{
  "hidden_size": 448,
  "norm": "rmsnorm",
  "init_std_up": 0.0262,
  "max_seq_len": 1024
}
Each number is 500 + 50 x the weight over its row's rms, rounded and kept within 0 to 999. Layers, rows and columns count from 0. Numbers have three digits each. The size before them is the row's rms in percent of the matrix's.

# down: layer 9 MLP down (transposed), 1792x448, rms 0.104, rows 700-766, columns 256-319
# gate: layer 9 MLP gate, 1792x448, rms 0.11, rows 701-767, columns 256-319
# up: layer 9 MLP up, 1792x448, rms 0.113, rows 701-766, columns 256-319
down700 077:492519479452507500407515592539557445555577545460488637505528443520477515504497517556558517463441465458575489448454482509468472495543470463425511517503444493470435457542500466565582436488560475
gate701 094:582448539537512460576455434524463422524523462560465539555391585500600524522456545502500589538586497567433468435498504546387509475401677402501487501455520495510434435432477499514494488490524497
up701 097:501511568479492622586539552514474479506632498509505533519532500499449554515413422459458491490501571388612431443450543434503463571597460470547521539541480424479478418477579544540528587424447434
down701 094:542491531444453531486482442537566465559538488452552621456522445551460522455437448540539449489502534524550426519449482449500528508536556543464454513507441453543529506557451481501511512516539515
gate702 115:438504584475439519503592506409475574547544523504445569454549502538562419539561457490510526450410489524517410446468483543509432505456495470482488525487572490477596449467487482519427461508516547
up702 121:479490578535516460534473538534470457567582475461440546437572556508493562474541440449564545475512496542519460456478440493434482531463488460409410555538412467529437545565418539585555441597564485
down702 117:530590510451465476515424480579466485512594438443487616443491575428518524501503413508515523519485501516557531428585434566429492563529457487429492476571456388400507490560429571463471452553564484
gate703 097:430472585438512437587507490505463372461560509545569488490517470536504495464568542469515488540569551504537550537553492484619551459436469457444502480487568536447553511526429513618508469513554466
up703 093:575541495518513511405589491481415428492536587430516629552537500601522531436531491464566485466523537536553525531419571487551489441525521527545505575574550503524419457517609542526553577484504504
down703 093:429584517485500504401537587487547514475517470392461487476542458484560482526502560531480487546499566533596501500540381467420528466522493560445402448499507418483533536475490533460466533534435479
gate704 100:526560469528481537521499435467514441533448535554553461480427500620555526420456531481430438499452483504435598453474531524462483472496429444423467512548471386618500457540466509484489464558564490
up704 100:507500527573450494522463477484475418425592503492499520489447437464500589484511572526423432540432472466533550497423503528494531501536569490532478504524575491448445528581495568542518514486529499
down704 097:497532459403496529648438450617569474519432493514569441500489553563489557516576535547468458533460505536538495541496503613540516412485490544484440497488382476472494582435455531512530578484607470
gate705 100:544538555534466556458512515472544483549384473497471422523553469566507452497525465471530569549501500525545494452491504474465496593446540508516569578463568559517434474456503581493430561472586512
up705 098:406550534404604574551478489476584506439542553571549486458472491469510496444571520423502551455472548452472505446578513438474526551435514518522438440529541436485633466550507569523425501490511586
down705 101:438549598543346361401438524536485543534517491573518550540468441470512501547518484567472472472544479489514500496547504478549588484531474547599486533511575516518457475490475527534470452461495420
gate706 094:453501576548497550537498527481527500429478471491553480368461470463455554563373524453564566538467443542447521482539551480500449493448557495500523516546522554468461481553552520457548536481483497
up706 093:496559504493591505404523552502582458475554603487546538463441587599486490405396498497569502471470485528534447539452521586483492498479533420456463421507583491506443553498530436484460556457479536
down706 097:489507573558602441514623557514431462472448474591479544587539468507514510501576452567455504456435443638601543501464461472565443428546474540547463562466528435509531493500536453508514446458454477
gate707 096:393518504540448493444556489509530443553452527443515561549511464485487451595392493410492525438513482511471543425540456492513478427471429429560502513445542489527420537514496487526496625483506472
up707 104:508619491429469588516495515509498586629533512535434481578510509409481548518427539462429522446511485557474507403501518597457471526393431455529517562452489507529475401453409520557493511546498464
down707 101:473537463477417455419604543476454467523481612462554455494542550569522504437541562562511539550472498461522527472525513403527498486509478472616513497450438600473456602585476496531518466491470456
gate708 099:459579488461477594540478500506525429455582530502444495488561453580338492480498548471444520473440434556498591531530568590516559513433493566582466405476579483508496497461491465533455464508479438
up708 098:477522461515579403510592476549477496465505519418513512499530530380521466488474430468529483493505498428525354449528445454422414603514511436523517510405501505479470435506563464497484595407512552
down708 093:538520439548531490525490473446483546453491483517512573518487480502454464461473524512429543465398593448484499475518457514522503492430506439532534499468537487539511444602492470458503489473391477
gate709 098:551534573528501608478431504528491526515502485533414458540471486453393452483561420467476526467522559541468444555537409559479500522572496500453450478614424449578608478502619550513521588559493512
up709 097:492610529451452500384502558610581541549464484477518424455496503463551465435474513442515552567513455553536422543518447544446479491431575494466463588464528542473556509505420525530466513526523556
down709 093:481491523491570575542525542429531500549464471409461422542537501450518551469559538488525464502521522470564447611529496503546512469553526585580572480463435585494527503575521513605436493491521535
gate710 099:534501565544600435483398520506517420471534550415476588482568476458574494477524629536586540517528552509518462514527512438504499484512429479521607494544500480489475466465418426490517498593555503
up710 098:510546529521608516503403487482504521461435516471619514545490492553546503486484515579477504426449599581377537566499464464447591500562542557473454526444397495516422514539482501500541539388577422
down710 098:512422491529554546555540434514445459405556498519513545418571470490491519514419497463457556488480490442499543571528519497589485512498547485543548494482577498461540477516518424508558484496480477
gate711 099:530525474579532587514545606462544535542444549516468509575619503506547467534500553391382438515533438516471497512494567498549568557586564536489546498540553466469515439595547469562505533592449537
up711 100:559437430499532483526561509565503553445476601536517503458441395554471478575520514470547581557511492453518458536527523483629430411525504461501561568559532460559508443465542578532533533584452559
down711 100:458590502536434567499538496481423559478611486506491548514537458495521538432408543443438495440478458497532549494541499554508500435525457440488458483465491448589436606503538540485504405489422495
gate712 103:454537555451501477497551496347463592444550444541452501490474483555499573530556483460575408457580456521424410472433389478454537446571552504464547449379481556446517563479541427565420445477424488
up712 120:478522527576481479436558481385409553480526365505437479482434488583536506411505475534470429518487540472451407509441464447570512510397509437551602542461472469511534493484499503549513477526429610
down712 101:538477471487459457419568529445483507499456536562554426481511518479521493535491485453488492514520390470490630531435379442506441579586537505423570459446558426523475500429511488502534537464593497
gate713 103:591421516493442460448475510522508321597476511493471496521531579588547541547465486479617642590537531465487490578506484464581467519500514500501399512492508527532493472476459546506493541521569567
up713 100:466539474452443582612484485575553589507528506503470536455564514514478507531517499589500503459420442520409454430541473534433496560579515437463501506405518496443555472413531500536495392487450477
down713 092:444588431543494474498558556513457466467509495570513538508566460474532518472452532550489402498554520497503564439443483562494553433528505561502494529475532523530508447490531612548517442575538514
gate714 097:479492540555591533609630457447425529543472423514525522450526596559465478620482587541535482441484506383469471441511567466633515562460535583505476489578416543390511419469499563525459475511526535
up714 101:519491584498500549487513462475417451458454501429490492559533502516482543494501504437503518538500455573583547472468472435530544464521500540547559480518495426541474587425448553516532450543539475
down714 103:495529451538490614629525472481648558471541531519597527579458565470500484539533470479515515460488469476458483512515527516495621537499459471485517411535571609526474468589602505498503549510510465
gate715 097:547538516424452594524415558547537487477476410476526448485528579447476468465388500475481521454402462440436551518451576516549463541546574418496475483539475497516458569402451487433475541506442526
up715 096:466477553510433496433511472519500482481439561567582644435561554487549377554465580385449484478469508485431441481558525526428481550501491408517487481526490427458448445384552388523486427472477481
down715 101:528536499510491502520488499457558489474533400497429521579525453507470513409449495448528492469479470516534536451508484534515440540557446517535480504464537531500486498468454603458557539556534563
gate716 096:513497533477386460520414481476514505547507452521499435478529499584353445460559452519525423559475552550509485536437469563447501536520558483487510569564517501511426434511589539486493487522575548
up716 096:532526520407451550589478479527545554562509592443472568423370525554458526457542492536492509545546426542412556524584482469490391567486378428569462489607432415509439550437425493508536599505403481
down716 096:487513469451453498469471557568526505497628413503543644603584555461491416431596494479476468568429405490521496424511514473529458418616472438555491424406479486482502452484417528444503537543583526
gate717 102:483526610502546481462491570595474517642471514500542506478533493498497455405487517509418533538489564554440526447461531535435520442478533452468643399454437457459481504545421534545439464508612512
up717 093:522511538555574556472489524495559470496556507552487478507479458478488520383552555569478496482573532504474567520482480470433456492453460414377468457505552532469500474433489547511434503520448599
down717 093:434487491430451446477539502517507497539444426463532619495458464576530421482547447526525487460439469448485568478489552489524536411541565512472544378476478521517578515585458492469470520586523488
gate718 105:494455526521412493556549637525446508442527447450465487497498560533586468534512563484482391518455520580543541497576511484410522461481488455480484476459468427500564455559508498478532523474487439
up718 111:522473559508501489417421471494442546503382492543479550544395436488481460439484444600436475526551516438448492540453512456456475526594537526497516430533521501435435534495541574478561475601535520
down718 111:496509509506435539585597453458620505531466478495523508534448434417479495444519508508525492559500480556434487523433470556460460517569517498514540580459516511553459435573460559515515359555481486
gate719 106:448522555477515573566608537510463511469521556532463534505587547462611445596477518489468447528482465477510593531557507547548460420526585405438506518557468569553530507491547537584520473491463510
up719 111:498603494502484547505558525408452519546491525486489556513473484470512431533540564551505490508386526538547491507529450575432449528486459506485577510508460548608544394499520531523515441437533452
down719 112:496523476540464433646467546570441567554517444554507489558497443539440492529527465506391521553562527494527503489499356513462492523453465522527529397455505509551547544415512459467498486465398475
gate720 105:457493448446473467526475539536494446519630497538616499463459514458446434527514424535470451509398470468507478483518527404523507489440473475456446484468503510407449445566569450479582496492493577
up720 107:436401522513498485483509465525508491511550478473523542479533438538570441555574553433503472457447609554575510486520579538479576470508518515557556524505462440509526442517474521523535478564473522
down720 108:576498482468530542553563497555435501489389578478353510443504551514527486534483496526479439548581489483513441522530566528478508494437511469513460470515492576455520515507517461464452553393534484
gate721 102:548460534440483555477477534382528533462645490519614443572550517540413553463555459540543542418479517456489481585543482500506536483530473519475550546513506552546505552501480480523475522465445497
up721 102:585417421598639434460540489494555497518540423526472416520519456452595519542518634473496539513531476533383608507503523589434496442507488586463448471573541473456538468443467490423490422518465424
down721 098:564493481521508567489463410505430468471445527483558421420474521512497490527545465504489510509541551470470496477470499545523546600487482529476504576557573470457529530490464589438489524513443545
gate722 099:514509421567611485442468562522536488510561549486555482485557533493466575535509579435510534525540552432558548519641509494533391522452570502569629566511529497566473489582461479587467462513520559
up722 101:460492504515526520496492488458550472625503497496506476535522483533583607515432431557560439552554494448492565403602507484478482520504569561416506455552450440507494526452477471550459545481486562
down722 102:602562417479540504541479554544430497448483498458453488468442460485510570539456543585517483505543462520466562521511559386529457504463483459565454516509435590425513510506557541548503510528463462
gate723 100:494492507475404559440483502523569555494622453577498511503474448558514478434565524534411448389501453496507394458389469536623469473518534488473533520551419496532453535513526378476506576447515511
up723 101:550495489451428472412505492490415537567526412500475529494442484513415463587540509574588457418549461525542494541522558523470560483475483455520498472472464504550494586547411474518483569609561486
down723 090:501518568420480570482462512490506546444557507491542495497512426496550511525501538586501552493422571480495624457435459527529521489578435458421479540481552546452471521611487514504553469393526504
gate724 100:528486484480478516560543435542625596427552477544501557499508521471521500456561453541499478557527497583454524561471374558523534523519412493449558449539435596494455505566534502487509523535549481
up724 100:456499498538491570521451517541513452527478458452524454454523514346457516468386477634488506468488555594418497498524532514376504547499554469505536437488501481544460521399501435471531541515470494
down724 103:530440464512427531520548532635456487509410603605423501544491538427584509492506446443452449521480517393397517545463456487459490477474435467473517544496494521578529521530533498491462457520546540
gate725 103:493558565483525592416465486484571488480525420561482506456499453463499492493530458461538545570577526522510420534478470472497506545462540526388482469500566513441444582510562542488549533457602516
up725 103:477632566384500464501447563398489609414424508519492507534557489510548478516499468458557486530399555470474505492522454391487467522563527461525516485552523402497528513486514485605482510467484446
down725 102:566381572518483505549451500445529600409576467448541446559428500613470519479540520420496530478558478514551500517461496477587588447405516435607534446580588437551541527380468470464512609549447567
gate726 103:557478504576402526467544456424437570605542506488531509440461414468469472444610508458481472489494451502404503467556525539487494581515503551472385601471507538527461490490540607507554521512398524
up726 104:548443547489494590595474546517536635508509471520577556463520388609452520460573524433576563480516480514549582464492589538567517502461492524475451479506530426385532499453491406492528428561467541
down726 105:563566565433507519537536421467519574451583544491483480443479582553457538643590559438521407573522406521531491487581456566524504508507442540482497524513434503537639613525470540575440459450530448
gate727 100:474409487423562530555605520502572506588451504506458557412445512455556492460459472483477552548448425542459563573558528607505432533506509540417422541440428527538623391522498484567520519521458545
up727 097:430553479521495511508577464505580503503494529463558486520481496542470518496465584392504552421512556453624423506439493452597519502509584434487466602487453498530606422549509505525500471476464536
down727 098:497495586431492566504520430444478502433462513560499511528456506511406528626546496571549508449542510513517557455493517483548540500503451482455556519434556503378459484494470457447490599542509505
gate728 102:455426524526522512517527491477545500471457449508535506509436518455403566476515470468566566486425474541489477500444560515482403522436313457475475501511519512524520502544532504546569552470549516
up728 093:588450537467629577406592469357476512500520497523492426469379496518477599413497537498449545529394513555520503486425495444490486452542479391451547526532495557562652431524551556400599469504573478
down728 090:517460475511450461418505472438473548461510443493505488520383505420514455459571490538511517476464525556479494540417438401490437453531423515504528546515587440506512436542417556506480406525550479
gate729 101:569453603480385529511444498478503423556566497576494527536456457552552479422507469402483510541421510392496552490440447465557501517558518547533558490543503547458433449452430536493404452501502494
up729 104:449470519491501493523508570555532528479453533462524468425493544505446576437429538515548491512481498567462517554432480467520440451450414576434434545555492551446541513562496482532438636421591628
down729 101:506473546425560457466500504466481432488518610473591524470501579534420525507476486501496536494405458522474476438480501489505524466494428543494561456493527416506515624428451439558434439521606444
gate730 106:506460525479503528553374566495527507515415464517477589537503559558515503456546587427538492479499472494486514533499552439545481473537514457591643584525480619525580567450516429514452589564453533
up730 102:482498474480457447501593402497464523459527462474512497436384464529530458555521487460479462567483506451418555547538492517480505524470537472535477436392484521543434459531423592586500496607436460
down730 102:450489464459551480436536593580588494447554497539454560487521519461491454534660474544491498450382464471462552501493466427463414475594434551467533500476569445466469574459518443449578452395538551
gate731 101:473426434526543571443441524516553405473518543600454582507536490441445560472430437430503494561506536457476484443602514571499509432513514465464533555566513548456503453530447547485537495560561442
up731 113:561497628506328520558546468490531452450440488416530401536462567550556515511563467645553490528519532462527416552465584525507596651410500497428410429541450497586428403505517507388450480482483535
down731 098:522484558476504410460593439495509484522554431515511500356571488440544473494444537485420492469486461615529403460576457508511482511484544407528498526482464587487431612471472541451555463487539511
gate732 095:491524459483524487439487404475537528506542451520515549478563457505507476563454502506440497559450472535449435506570471484558452490520481484522527504462520435477530493564541576612505519412513530
up732 088:500493429548392495479460511515586408497516484522431443553499477490565509599513481522478459527438406525538536502527541453392453480425513521548466484461485521616463400528502519569446431529524541
down732 091:490554555489462452653531526580520492506473627470516520498494498560495465410487469562467566473453612448503455483385435426585506515605490536444444519509545477506436479426518476522513565504464468
gate733 103:572524519533463374483499527533556529538447575571531540509522589459527512569438616451470461539391574416523525471491562501520478505480512492485506480498434575545485554449548545504504612485456494
up733 099:437501527514446480497495522505511463538546478573515490430563477504547445480441519427443429564439519497520493511450396442528556488487381472557498509469482461458525449478573484543645418512408533
down733 103:488508477555490526584503487563516553508494473492474587458425565487435477507634516402482520460401467400539550515504469523583502517531489453549486569543551514426511444469425514461475566528515397
gate734 098:656533473534499526497478523518514512513532588498436413599518407555451522490476512556496441510424453564513535562431447563562570593531427546467434484519523459489529507433550381505508558409518569
up734 104:573464521508655461509544535514537420521398553433412538501521538432480497525524455445477462520595456466430495541549625525431449472529470506503488402523513617525529485590524546508407558551494549
down734 099:643467428548587507583484515493436481461542512534470507440586539541527414557493463415484384418549484525508403431460579410595452508533539462423568621555462419474498555506575397493522524496520488
gate735 100:453511516514476531574540525507439624513477492399502483544569479460424496469504416386509490557426449493652508528504499517439429469471520539495489496395465501497478531440477548487500528630465445
up735 096:503445452520511543478435456459412491474475460471491526504514468379499494501457532534514576496576523599520499478538601512444517603449500511457564431540479491583390485476481463566578481584529480
down735 099:524469440436472547529419466544426495484477495551572458507533442533538489556461532504508511446539426457477529545463481541525566485487591543595528425403510536522522604401455533497312390447435556
gate736 101:539490459516424536490504507512505475559554577561476585387499488510461524541564436534517479493460470493519514419467495499552454461485483477563523492474506508477400560515491465536525467472512525
up736 100:524500559455528526536546557463512501532634554474495485449499523496441510551437623524491525436561501509557504450629499464496522497479543506480461430434531506419457550491487469491422504444501547
down736 100:430535480519466470574430520596430484427497429448458485521477574477487529537565533501436443509481455467477490482496475515488481504521468388463489511437487520466521492473492525493532524444501538
gate737 103:441458509447534504416462560560497518512426465534549472551415522477605459542503502636512502499495527560511503520634548529462362529415434539488584459464466523572411465509432513429581458517508452
up737 108:499439483509456509455508511539479420496548471549392532481419490441502488560445429494540524451503475502473505494512448520491546492531525585462529461506396464465517538500512440582544466451524541
down737 108:457541564571531464464538449622569440505509493492446530525508477468610399429501478478558518562540492570585515442508501548424463396571479462548522516503547595515418547467476509496566474474491457
gate738 100:428459503374454412486519464605506457551462465528569536501468498450475494445472543471577574513473541475441491608544487445474482540445476459490578585494517462468545597494449551537544527478538538
up738 098:405601480478493505519506462482509455541579493443535531463406499573492482469536511580517461569509473311474550519544371557548465463508564529546502465519460513554502453465453493463485523525468525
down738 098:549533574513471529513433522520396473527503450586488446548534517454487560574512527560511403519473535497582614432561528481489527535572472475516443457536499429533490516535496527525484470540489515
gate739 101:373572443442445544473507529446479517518533393559545420462506448526507505493471523476503525502514513525492467532455527495549421436442483505499549529529512525457533558538507489476431528542517444
up739 100:560472522479421518418571544465473575503522560504517461522497478501540448524634626578494561550590493465479509531526522567565516515504530434430540505485490510420501438521451476545542432467502563
down739 101:503602487558474652511518474417517485524570522370436497511505467462466532453536442457475586461539516459486522538391526511505460458407606499540371481550539467512467566530491568541544466464557488
gate740 098:556430506596467573411500649504554475564507546580515478540463424546519533496468514532505489508500488565483510540421518509521380437442544451413533541534503493513534483481555478513536497600513527
up740 099:432503465468426476440407461397555483481563547471584457610445540430501460437535485534469456509467492602529576508423476608520493552528493507530511422600535537476590504446542475417547534429549455
down740 102:439484534470515546587584477596434508471477564447487487512513519492422424444532472456517497362545544454514424459532507526494463467484507475543515501498497480498496571487474408409536507559508517
gate741 101:537495413535483593492496457530499473516458498564503507524534502532486494471421493513551523581502575448475488522535556556446493458487473447510509530537533462613408479526546547477515518536474444
up741 110:556481539556463463477481423542598467490458467577425511584494492513494512496443551463497508626478563511473451476554463565517478442391534385533533488500467521574498503397525530544580535485494499
down741 097:524443451567535467466509503499518474554542604512569473412414439504402512489507486518522414529472550505523487484523558507519516564547510419461465476481448488486491487536485477472561475501465531
gate742 102:369485506480459461498472525524557554464521479505485556629497447479456466595585464479526513472602423476529523486510532584551505513488453485478450574450504526518473497507495417528518560492493424
up742 100:487410487553555450504480492406512508503480465484549586539452505519507505527508503501492517513563500456521547509358453632413515555358526449530428519486583505544455572532473519455490598496558467
down742 103:518478489471483574588376519495517422463498499551516529551479506472506507424494463442450465508485463470560519520433453466567489487510493443425507506508493491487520529504562506428450496500425566
gate743 101:522508479495544498503487569542446471489466465423474514475588410501422507453497506445475489563490467459408513544445480490506512561465578488491554473481492547490467525513486503489498488562415549
up743 098:588474484500513417564425491470564500543595427479458532566491487501509583521473534475349496452502524512518530441459597505519445479541477586563451462551518578436481562482574480457502485530520419
down743 097:446512392527477463578481485544478528477535488547463467520560367423536496471537446479492564554384518457476446518495438393481523506517531469464508510477460513488477458490479501464543494539532557
gate744 096:544464615495509569483451449463617537497559540538433506467496455535523385465527517537550575476472533521445522532440483566555506500436447517550496364455562579426435455528481461521488443425484463
up744 092:550496417464656506551472553441427585457537431527550414551512507479430532425549413545509484470495414508528466513525455453514445509532478568431482518510510543439488566544493479352510582526479483
down744 094:415472411536399475488457433560489406474460498459527431507502478473459432490457516524501541582516533436468512500507537482492443573502505488499589447531434495508473523554517460521463429492508461
gate745 097:446562553499564467472504416546567509451450528401528533498586548438530405518434529404441537558377461505486506447426441526480550444440453488558524501534468472538490445547477538502444595514526572
up745 106:526468428547516452504528548539544514568485506537542446467393457453440580431512451524506536526552524574519405574604565492461542537436540473478465472455452472442472422535587487578566429500488540
down745 097:507478512432482478436495492514548519557597443489461477471550515543502491576419516401522476545467460464513477443524446621504466540411548495562554511486478578503433624476536530589444516473568541
gate746 101:486581527409590437482457497484494551419431538499495540512502366489389436459439587533487511395453505423498424523563474448479462599491542500443428533468509503399531520515548564523443525547471541
up746 105:542632377448571461447430537516487413525573547460560436442487532496390570478422465456532380539446516507481537413454480408525521499554530519543522537538534439481476429487399485586482480551493445
down746 104:542494464457506562518482547496441510537492477525553494454456465484582515461555452410539601497543465517562475489527427517502424517530454472484586439552478461505549519524465539464504452403545448
gate747 101:541495561450562490502492424471483451548510524508562573497480559550470411485506499523466507470478461352492531499500540516442437539553532554498524424555474400480507439527502400441387509501526463
up747 098:537426522496571467487434507502530615455456590478390458564566501511481508519451499486561465460580550464414564486473471569480582474434383513475484533550567535476552479521423461338473552563594371
down747 100:483518557571497512453480553383471440530577470424478520445471498480565504414491456483492567441527485517451448463438534515466511533531529556475502582543466396506384468516491433540455528560485501
gate748 103:445525487494479474495416405507388419510517544523571526368481464459585634454528455572452554544543449495378387441558556524621459519538512506545586584458488610509550477540503494465529520547393522
up748 103:455434400447504474454491448524437497457446518442568448437500517463531543502561633449501497399557500497501580494528426564417561475526484514439571532482497438483535534602473478567437485596546474
down748 104:547506434430459551454535536498489529548533536521430448485470455463361413561431476433511467525446504547528493613487518470474530569481542469404440527455583497391468524460483474442450504582604504
gate749 098:471552485462451559487520528492509534505489386524542463570587550536601549502470504522474475497462548413436507573541478515601495527569470472457433588548559571511519489446389468487550625386465490
up749 100:507532458604512398571594561485403524579471455493522488444498477523502497454491610545566452579453483509516532520511491632503568498505503532543452482442494505471543558484518488613465523510454353
down749 102:519535441437565472495520438612506567522522472400464522482533544542563480526534456500433643438470502488549431474441492436480449512452523539446445547481556498593505509506395531446582421446387492
gate750 104:484546500480546613528440503519441580600501408398500500551542515491486488454461493463550478543515485574524585568524486486495569513525406527519493545510521528459489472386606476467468536400442512
up750 095:580358537504523557556444529571461455416439508420536481546424513494422538529470550461494504405511562506440502551485482465412460549455528531524421506535472530526618420513541481562454484437540521
down750 099:423494510453472479466450516524573403454506556553522508474572507498413493496547487479487576479465447537482464433532382491478519435492464496488510345483500452499477601525463510465560569571483569
gate751 097:545511498529454493566475465527571434538455487581585414352533495573423434488485482516539496483526466452493496414602528482468507550548523513574539489418416540524495481485464561466601476568575572
up751 102:496482473443539545412441498606530454376490510545498458460470550504572469524475477567496546576462461507507474454408517516597407551468482492523486465545579507427470460463516478510500571352617473
down751 102:519528515525533563492516501486544530554463504489479499566525589441514485539485546464476481492453546487495619492475588361602585454415506509474484490413467479546499523498484504514471446550381557
gate752 102:437497548461515498566473506574455481505536494536534503487452505534434446479512522540530549542452499471416596515502460444512559463437536448572539540527580588460447507455538522521508466483573462
up752 101:539452450620503515521514501533536468454554460427558508489551496491585472530477538468423494526523478523496559540537494423528483522489535494492513504502516519490470473407435443467457536490450494
down752 103:451597426529529548403454446612525522499502528525527562507542515521454416539483443516551556489456469522581498575508500567533631572523430484537487514501477569456464536580522556462568532454535511
gate753 102:482471472436480466491533480444519560523536459517608513508435467540482541519441485461454415545575472544536497496509553428482543507549471422433415458457539535571545594517521535546553536502522485
up753 105:409443528425502534521521439535488519466361476501472519503418510584421496506488483610540541465524499510443504501572434499525449460534493435530513497444444497535544415414510536475522539464461493
down753 104:539457523462470569444510531488507452490429513508452537514512516448519493428629488549526588353437460448492441574509547494564492561457433427488477508465493487543422493464487462440445538546461501
gate754 099:525379503466473487502460439453485618433537428492336524480384531489432567489453462461450522414474484361501533561461489503470457508574506612581490579413439575470434545500522434453555537492439452
up754 100:534523471481504568467473550519492452541459573478544537474514563518435491514504453600387481577454624579417505487500544469451515521461512289471515463564539494577529511536384468521567418470523514
down754 100:505474513549526532518535433467516429402513468546513507530492539464505530551522501446485491469583505442403485542474522446488411450449455495489439508496505458529566423495519560526467515550507401
gate755 116:422453533489486443552543453513508500415550550518586511573533561533540628503504498543515512452504504498525460394602521422523483550516500427503402558548552552591501455434505414529370578581466520
up755 120:528537464549498486507441494546548428458506406426488512533470549414541523513461545590436460530498487476486525489468451478499535474463437542521493518455575500564474559564529478484533480411544519
down755 116:506506521461407428503553537588567552483556530540441453463492496575524401478553366488425535463513527432509578485432553446458473466526403455533507577500475398460547528528521497465614553559538540
gate756 098:518475460564583447531527520444422470516550436583501382432548535476488545493495493472517477560528521472508410518508546520474617529536439458523505520519510456485506465589568468524478494525454540
up756 114:502449625497453442517523444566537528511523473421503600541512527556488468505549515565536563469472381511540532431496429466467424523495550476489474520505492570423489584433481506550578533408502469
down756 104:576438482475482577520526588493505557560462588408606541484541560515503613520516520489549574447516548457476514543493539436510475511427376596502511504473545447442437578479471448509526569489465471
gate757 103:486544491584402533550457459481467443422405542491452458520481534558429474544531544603533445470437612533507517522528445463513481401439466520471429371446576561470631499468546527484537556506475498
up757 105:468490450642437510491451519453476538566476500496493509544469428427504411526465559501513348426549537494516530463507409541522470409535433446427525511415551524547480515483404474480559553562471470
down757 106:527500421537472511433498521488456525359567469441464506500531573516577475509520514473517564452466551472478513473480506436509467588458462438495515533497504486462553494536537468464520402458553569
gate758 096:519488453392447528559427550500499501473590479458510522459454511424486462521549467492412444544487497505439569450506440500435427508501506450445542599409528490545420496498470561526510441572495581
up758 092:518513544507421603469462514484522498534468507518499566476533508632476545533477519480460430403495454435473490462461648520479485483551454420530521497421594445447491513551557465623525496440556496
down758 096:518501533496572498478411536411411413549414483515433458501560488476538513570523388477557525476440446459492528475511502456536508424492471347502583574550552475487435481531525460542500553478525417
gate759 102:489437580478435480535476581423466477552532522430541468545394534448522545505564656464547433537450511428462535535508450485490492494512473527447507457498538539488494603543563377515542525552489496
up759 103:424470528492457451486473532543504500561467550414516542443495525523497534390441512425501569533522516457384463513582436445433453560412503498446494510491537578579637529492500544474501618500523432
down759 102:511537483549515521424529479485513546462479482455515478577512500467572517476473560587418524572533538509477542494437461425410488483522513430461452525463517559553521546531578508459469544502531471
gate760 098:439520507459477536552478508452534478484434536588476570518555471497518530505476416401474442493417522570464516582432445555524521459335560576481545476523546547477492535505435537534612467437526481
up760 095:503469557468521473427439560482509499566379617528489533537500522556558478502528409487530559519427449487511479546488504564616493444476640617532500499479613510558475401417584446497560576497532472
down760 090:538453477546487492549477492573511493441593534513519624513395429485441516510479525493528437493561489547549550442488533466523519530499471463516477510587519452535510534545420450526527485431503471
gate761 098:439454566466466482394577526535465507512322545441485548565610505453539499393523444493501526540426514484519480514427449581442483488385480434596563500422516461501474512525508508553537536515550585
up761 095:440447591546506562456535482546552462522483482499477534484560555527541537521397495548532540584475393454537524555633576560532516559519442605509451445418464542362551443432587517503429588574459450
down761 098:461587373443495518524498556658503536528317516496530527547484446445477498448498477532479483537465547432509395481508423535469466562491482453390493478557532429537447506460530448532533474526558411
gate762 102:448559568422505515473483510523493501510585372559407541574425563501454425469549635442514434494457506567510485460460506499540457420549517486504409495391505466575485514521575539487444447530465394
up762 101:563523538486494587550381475517517461542542478535498448526407566496474566525507461467449494552400469530443590512474548470548477527479477441519526471464481479438524590500483488392509516573463537
down762 103:386494480476484463521468474470490558549503397487556452547508501556554456564484483535578499565503495449578465511492598441492519455564504472433528480498461495471507457479508459516576464472441453
gate763 097:442600470523533552415485477506496467495445450530467514488539490482551527526432499571533465629391553436515570541465489590422467477457592576421573532443486435507445450402487438696453541444612630
up763 097:494631532480511483453543483478520537523469498480484464502526513535460465553509531476403557500443486484453531420575489435495522443369524478442570468498420560496518546562587553442511552510509439
down763 093:387484618456445571539491490498520513469440518490572514580490472479550546450427488577595564444481490485537545558424490476437547536502524484553543467420499444529488584464526579603537426509460480
gate764 096:558564475510444509432541529445482485436469535524508431472481432464517441493443530459461433524467554470437519373500523620456518463444493515504511509428420556462512509379493448520566488507456468
up764 100:557530510495465535516435541564436502493448588587524553469574490570435540588504524485483487500546506565588553477555518469415482541485584469476447576519485528515514440536386462502519505506527575
down764 100:527516537473459473589484464480435370504462492543496459498503464461413574493449407591567516563507480452479463540487448462549447508444494402490504550490501474526467557575603479621469450508416502
gate765 099:564445462466498468537414515438468448519520595512568361547434598423543484578459455562476491505514468604436525516462451490509513613498511402498535436475520511553538408515506414489455573445520466
up765 098:538497521459396544437339529480431405390447485564378480522557589480416451488485541508541421524416439552486442498506424492565626505486417478463580514492523481544508561484416441482535563463477499
down765 098:455513551510478541462530549500530520548526471482534564469513478560467541462449500533427564523516577542548471534449444464532513560562535539485438570470531443469500403534454545383510462504500535
gate766 102:512577538567509542502477533488469522577406469548456416377569426505596486538466532483487421512559557429534434538564480482436513498556497377562483485461507516467483493486516466477537542579498517
up766 100:526447494532429529531537527547463428492500500537452549509588597536553508507427394459348478461456572497490525484473490505522400406519476514491445580652507537452501487464549497531464518414474502
down766 102:482528514505500505566504509494484505454461463431564450519473483416507517550503507475481446437618470502484475551515525494447429558511632527522514551538583518487491432460482618431460501546565462
gate767 104:386453477525477544532473469583583528522520486484508536489514593572471457497470486504471445594486417431515523481504563475556458497462452393548481487619509446495397480543495504496525551478462525